Part of a small language model's weights: LayerNorm before each block, capped logits.
Each number is 500 + 40 x the weight over its row's rms, rounded and kept within 0 to 999. Layers, rows and columns count from 0. Numbers have three digits each. The size before them is the row's rms in percent of the matrix's.

# layer 3 MLP up, 704x256, rms 0.245, rows 173-189, columns 0-127
098:475441489510404512453522471542556497515543459478479515489529497427464438481507599554526562442519562548462507464521451492510489542532507544497456598464559514498633496510521485456556542467628531491497444521452464449525498497542495451483536479454537449418467506503471418438570463497543502514523480461544500486553437523563481539514469555528490494501517445470565455486412422443490572513466
094:519522562482455469536441412513494453520437499473556522591554447536564491481506447469496488487518438511463496504475647395465504550483519489575543500579507519481463467501515469503535513447493570505473466490459483579469434539441528518568497478542548550445519428538536518480497477455521505513530498530539500517474507519456487529499455543480509527531466514443513534517552555478465563527558
072:524491483540458534457497504523494510519530541521556529491499504508524415453515503477559432384504493510478441461500488420518562417484489470481514503506511518528493481452528453462518482467485528475486496508501511497484501529501558454511474506543540529578518479527450516521472497639445526424495520458484494463516415469477512467473470493507554422525477533427472505524502519468553521529535
103:485490496500591412538495509512548514452531550548510524482477490418537557497501503488547447480466430447501474511507527485551494516490515544453516503499508517558443525562450509533541501556527558568516464479489415525547431466510484507463470494468551525525451463421517515540527521492543529546473454543593574521534412582438447486535483565505535450507448478532486508449583505470501471478508
103:477501526471491457514498524448526517547481537471502485482440553533513515531488538463529574500451503506484557462570524512508503556437479500548489479478501493524476514510490497404519534553593494477583434534495433546531510538522563454488536501453482547513499461545569529445484493563471554513473456551486481499497493460502456446478514567474521497427530530492467528504501564456539539500519
107:464462500477521569510564506514547497550506492448558457468514496504456463502534507489575518527501518456397518505508470478515453568428482470537463493469540456528491519433481497550532451453506444515492519523455505546555531427527487481418546447489495550462527448500502527446448451479370497515450560469545481540567426525476500494483495475438495414549468479518488456482513495479497468553536
111:511452459521488483577481519519467428503532485481496490431478467430454511543528494536508441542544495465502550480506485510476486448534560491467492495520487519538549497509524482478525519465554457480558571545472494481467522498437504497582519401463468403535485510503527480570487501443510503511525464504538616538496552465591507550433477459482437500483533448411420500465510538477570484520511
110:506509486475497548530504529478550534469497458514482511581470528448531497463492519501386530519505453502523528441507443506481554452445430500503574550431506462537545521448545464521590448607522479564455489537576458568449430521514458468473440473541546464534514485485468473564591469537575520496550496484546472464491412482476487480588410466500501491532442518542488565482515484525420559470519
111:492506536491463497548531559476443453490396592588462495518415456474488538565491487488559441522505444499516589527530482531480535487499517458532535423450442489522458570527514550486522407538458515459500483543512530506481480519449473550500477502442518509563433523547585513510523468561457475471548409510524428561467523536480516458518504444554499552533464557540546515449549483481510491468535
095:533524533525468567515500567473508514465549434503489525419490431487567470511487453474518541445490485459547517493473436486519473508462497556562493479514548592584470530542598443496499517512509488439442500460498551433491490505544548514465494475484439507537499433599475527536546548464467520574477498461541491471575488525497436471543537585516542481513485548495546467518542455553476534538458
120:488549431515445581498516502496444564527514468434462486506471492514521462505598468537481463491476520454456488482467427484484549535426550539464461538526482479472454510472428537516536455462541578505519561545471461470567451507528505530583536481532538478534515485502489506509514501558485596455407569441551510550488524509540511534517573429479559505490457553530486477519506475542473590503568
115:533513542479500489586554551484473448565528552511520515542508579478483480480559514474443535534537495491535468428438559459458525504494566503471535587587428495491518561500441545504570491467483584489495459457486540523421510506436577544488546493445475501450484490485476456447469517521584530484513524501505494546419466501458517451499499492530459461478483518509485487569497460501521483548496
072:560469501573484428512544523523508514502404485518523367549511495562439515492509510476472503497462494474529505522464475476561506496512548572419508451498501485549552514456510543515479514452538560488414496469471541540505559538493420482483535507506512500460566464542505487565492568525485461512421506469509545509560540503446535562458527464507533514508537403460501476473502566516473481513449
114:526446482535545441498552535493467487547527467480524485407483546547541461532560525555472551479512520497504466463484515510471508539423500533508514468483498545374532483571494511536496525489490486465513498470465433532475473481496511499458508454465497533580573519546470480447569447532493524473545544518497502493499536450500443513484485445540557485581479561437542466574478488493503418513466
108:484501472500486462550433530510537473511510543512453509498519525504545484485497519462512532553489488485544549464557492572514566454488448539467521436472465526515486542536470447478476461458417511468405483521490529546430556497545518474433476469465396505563511536502469454436548481475443579567541474521429446445533557508526524532506546466547533553444557513452587516550502499566497470453492
072:529470496512487476522541448565480478515470600528458503492476508520495544522413491458489515540524534505515461509529506505402427511489479501487491605511534470471535475428560477456558453486476503520517445525447459429474484438586457481446530497520543485499463487549552496509557499539473508446485482499532444474593512580442520578474487517516530413514507536403520525548514471497449507509487
106:453451478471482570503526426463526438509452540427532503465470490437491520504405597523592499481489475504494455553461491476603495488474532476448479516471507420483463509601550502562528565465555558549545401476496514501496505451520521464441459515512530489436541558521495488444558426443510517471496539559560537582527430500444502589490533531482348468466507469459468512592483558483529533529509
# layer 3 MLP down (transposed), 704x256, rms 0.0599, rows 173-189, columns 0-127
090:560546475469455541530473475444443496518480488510482539573445439524497519474493428487500544613565485488524471531469477494447431470530561384565495487432497519541541484538517527538539515494495449511548621474598496564447538517564460492457489462433547429555423502406416478456511536471528461510531596530567431503549513507534442471512466514467553513515473508563465559467551503537512517480432
098:572488524563478499520462525473473548485458477498560425546454498479558576481501412512537507514517461491445443493534515437502428472467484461556547470517539475524508475535545498449490484526490599489512523443515537529454556534459558551535520503488461525543460493443516550484537539456441535497504494480486498588506597426461502468541510428440491432510486507493559558494451462500489444492518
070:472557496550547552555428529491512547513582499529476424480461449500575524497495465472548539518487453467477454533458495516530468511447537556434484523537487483540485541437569464469573438562466524483506552490451477532533478515561472460481532447395484500473531503490511607496449585529580447455503468489487517536502430487450481475586540508521558535403483444496479501471557430479492530403566
098:507490500524459490513540564428491542533467485558568487508597617522455513492526567494482457565573458432472455464511501525502613483557410488572516514517420518542527459489518421469507477480479459426466524566507502426571464485476528467477552434509512510474503550452479538541460466496511531429538466516493479454501520440508484512481531459476482505498496499516497440440501555535500554470516
099:579426516507550509484499522506452534558477487463418551500532438433462507532410511454524486519495551501390491540501509446502497512476522489541513516512504508536515592499496488475422521447439452460592504476549450501479521478509537374495533523416491456528481548473554435542472527543509510530476515477482527451431502517582547433464541471491504517526532524477503445578514480473483466445530
100:588501482497500498476447532482460483540540536464566493480500430519477502543447537452503458446634491467510521514541483441556515518524455490469474408532527467491531459620534418473511438521526468449443468578505553482455610499508448578479461528427554443514554523491535484508494460540459509507461546485466558467521530422438546508511540462552453457467453528497477488531484620501565445437411
124:493524520544525472553582573470493513558548528538536545487536481486413517478569517519453415537540508451472510508457503524406555461452576452507490508484512490451443485486553517458497531479523540468504564445574503526536537517530488464516444522407464455422584485430492474497511550549467466485466547533515487473537543529558510459473375490485507519483489491519466460508452516476502500584482
107:499499490541493489413482451463478513463491474510475422544432482511482557473577498516484511524509451507472496561480544501466481486567464502475472448501450518527481482455468562528443597486419518538452503470534500524542533461511464583518529500519523478511506565536504521501497427539485491479540471432474526418588477508492510506414471551494469492507420508503539447585466491524508516539452
117:518457510503559500462438509612467530524504483481449497517442497532464474446517481427488547500530447535525518527482516446560435535449543532469557480527435485555524513498517453617478468515439542508507512516579511539539472571590605440487498487494477579545541445480544535449459505467468490541496498486518505479477494473490502485520481499474531450446484386563528508564474567486504494475502
092:459468574499536498540531556486518449567492448534531494462492555548558553470523500480464528485514455553486530487439471486516472519539509452577503587497482507510587454483440479447487489537523529550493513474585473495496439459506549419513413496536554513525528546473550490413560511457483522511435501504439442397471503502441543490487421486558535478482506527575483541534500439556533482616502
112:513464584474447485433466524500497522473543492540497516531470511497466524476521594452520546502466476572522447483511520492531544518570488517556516538495493460470474507557477508505490431539542523572448514461498485475560548494479490419473449501554565494482507502488466436468497520496559540435423512430409553523549504481520472551504471528489524410494484453520511494514535483606504455497433
114:441523481551559479581470470510464510539455453468473494497445471495539545510458504475495491558560568518536449536550557561516512468527528454550444532459444397494441526448574611545460495534468563553458518502541485464454480468531435452475503485470569502578548513496515496481545471532537468533528495478536512530468410467554507481490499481514459551480500496525473578541510498517504536476526
073:529487536438445636522500541478490538524462519486495529511565552503538503505482552529449486552498482577502520560525488389464456529556501467553583452474533525539549508536550520498504501472492494525511447490426542493468470539507485489535477487511522503511478521535509450480574519538532472522475469528472491493555468422478527508450454524525539509493480486460506519480474505482413532467532
111:467440544491491483511562545504564559513551456475442507526504489551454459526458528481460495549481495482517519485396494482520439522432464508531524526480459435500494526462495422467505465595470475534505512474445500439507403557547563457442445508514529483434402478527463524563494484427460522507565484596478540529541420521550469421532503444487486494463477442444510534496530465456484529508490
124:540493544452535469532552452514477475511513528582516435417525470524486444401540481460516462557530465463516546490599507518481433463508473609527539521453471478469417444471527494504524440469463475407466519506481509547506477568532523467536477470562481549489489514448455476491460528525489546543528443548541438521520526506535539547512537506469534520485502500413510478495472431494493535510470
067:461461546573499504466457612494453482452527473510509505513497504583484520516473510509465496531460521497474440564448572465524480487555484557477527465470496528490509465570499537448540508576454506526533522458493552465510455514545465523490536485441486551462404371491541504436528515539519519540580500531469598507513554569454469496503455485451454506566500503532465427480445503546465521537489
106:499491507489545482443455544478528509494438514508532523465486576436508542548467464447523463530488472499471426479492537454481537517534524502512574469528483435460509521517502506557503454529488459480476548529425454501425489414595513541573497528434510524503495519527486493534484502593580524467512505539525520507517454528438543469520505523475537541496456515465457583485487481459531457571472
# layer 3 MLP gate, 704x256, rms 0.23, rows 174-190, columns 0-127
097:534522461525500494560541480581468522489550471486510531542417468497465414509548435597501532507502563452488453493427494498570506452482460518494488500543499543514510473560515498511544571474511508521435477546566512502571454515486540485580534485549503522496531518511524511481468517422450540468578537483463471445509562508488464455553482516518426530483492487476534481494501495493558510465475
073:437437420546438510599495517481498590499526528532489543519469481456436471468515500504443467493560493523510444585480456499520485479392496525433451523599529509553521447548420532499518517508501547490630514420469497483473507509472517460523559543514527511542464498516427556504465554497480442520509526542487498497413530432450479538468536471488476501517499538534564450469557489534539450397528
104:497426522471533478459519529436486512430479484503467521456443521569424506444503480545557483486464503476573531567506498463447472504518526493518541492557524501454569454453563489494536441482580536485604477454542475547485508534544552498517571449469485553461518583546450455460509510491542499532429435552486450541501515509460542560499478512481517486531509543478490513477545498424528457505486
106:520499515514483578502534525495547547459473541503502517462487478503554518544464494486475493429417476458475601485491542492442553499524569473430529485512517445497541471479522515414494473506577487491466499429457482463474599572431452553526545520507506580525484524554463489520468471455494445536543506506469470524516510496482521521457473498506507540522577471505487513491492477525530592530532
101:494518508527494540484518539453529451572511510491487472461609474499499545581500401505521520449547506480569486418476497500551546525448522497474531441499459509429523493530590481464482479490460510539452509494504541539480461545470529564525468483501495550445508485568518499468573531506578422449591425545489491500471471480443489518488561491555534468547568455514497464531487475495483538552442
110:492493489479508511510536543481454457446558488479518473432465480471427526534537515518534510547472514478472482472524531543500543489509558482523449513479512547517617453492495601453535477470480487484566552484535498545579503560473454531537451447469475480501580479493493474494524571519489478481515528479535528472477567547559500445517484469564572489464566436532449414482468530491562488532469
110:503550506480467494484541547468477502458517503508450434405459441513437466457464505544586538451495524508520494449589535418486531464522529558504495555520394477510452508567441567478493498470498483400523457498526510465513531480501531531481576500486501464458472498584486479461433506464436481506503532523481533485548510519571497519517506476530533477555537526531462467554433501448616485537463
117:488510446533486471518549510472506538536574547503536511448488511524513463535433539506513547551402533496501459496525460545519496441521455483516523556557569514491468552567505424528512527521526495438510521477470512574493438502505550526427449449485450511459578517505455456528518499449571447491493517582438512452483501448496503539453455540528552524511458395433492598468566537543503555483461
087:506469467404512432499534508489476519514500430536445473469538514576483469509451543475499498507530565520582498531522509429461521417488464533503492485595602499541433463505459455479469486466477455522494457497488528484522496485514522526544546501457484500541446554446465385461518496501445527523569488508536466563550484588451446519459447448443492560504495415465496500456480509528508535491558
119:518449444510596473560543522486536468484535495552527598596520481464429473445445446492532474491453518494557502476534510467476522462487512534474506555423535573564452400411517561508549555582467535433546466456481518544486468465457466450467458482497558436514457433495522494507524569538486560500544472490566446583439469485490482453473537534511470478536538459473461499469524485505555544497510
114:518469483509497463567464568483561420547489491478508443471508494488548455467494497501521514451504501492563511493557552534514532411481492485439476489465487522605536517518442517517519554498495537465554588433543541514496431448452499406488409465463497545525550550546497499488438505545505468458524452473466598523515566480470481494518465480482527507519482467497513519543507457480479503515463
069:524486515442527528532481474550531512426466504463536494524529499491438424491554447513504536582424450506565486419526503522490453488557496488555525476535516558443532412484425484470538513548495537470512519461446497516508494545488528528515535480482488502436474515552556469561486441510531388517456495469507505418467445476481536443477559485517435433556465557524470511483481571552527446529565
116:499500453546515435525493552420493554485466478538460476501498488562531528504539518459463477431594488462457487487500487445474547418511532481547519535526523498534533455519473558517512507485485518481508495525486426553535477420475430537474462439448554467455490446585464522506439465470470539400523452575524483469555510487457447555528534484522555473531538522511523461519493423483475449592535
103:438513482538437436508448458490478515564496502517462446518467464498513540550454467445495457526513541472505493458551582542439494464455450515553479477489499494497490547524540486495452472482546407494483512488509534489539479487507488436477501589533421397521501459490509535461516527519498547572599444551497445484473499462507472537498501421506473477502534551479493525554525472572521525499450
066:477480542461542529522464507516510453456531563535535454416472502462445469548510522526429506543469452546400437458485527492464442537513461455591515511530545527522534553511546538518494436496497510536420491469505430530506477499493535461476533558490419491492496524480502554437618563554470478493525498540519506481517494512565483474526486532532522458513505470390435485480434562483548479438472
101:427462502471535487520544408487553466548558519462537472447501489506486477498443524468581577490487552487523420538519511506574449458488509476505541504515525453447464506510546517537489547539497504499470444563588468513471524485546545503489511429523522491557478552498542465476584468537416441542465549525419490473489477540438498489510576503470471554510494514540491518495470475504492534568498
107:500556492359498523471479454497486497535539478491466393496474448605549458453566481521566588532456467470526512439503423503443618473481490524564452437517474491473497520520537556486445502450443534491515546452475473540519482413445510502497458457533548480517432533469505543547485459510539495470501532524491535454515569499520542473515493544522505509449501538570519482501534595496507489491504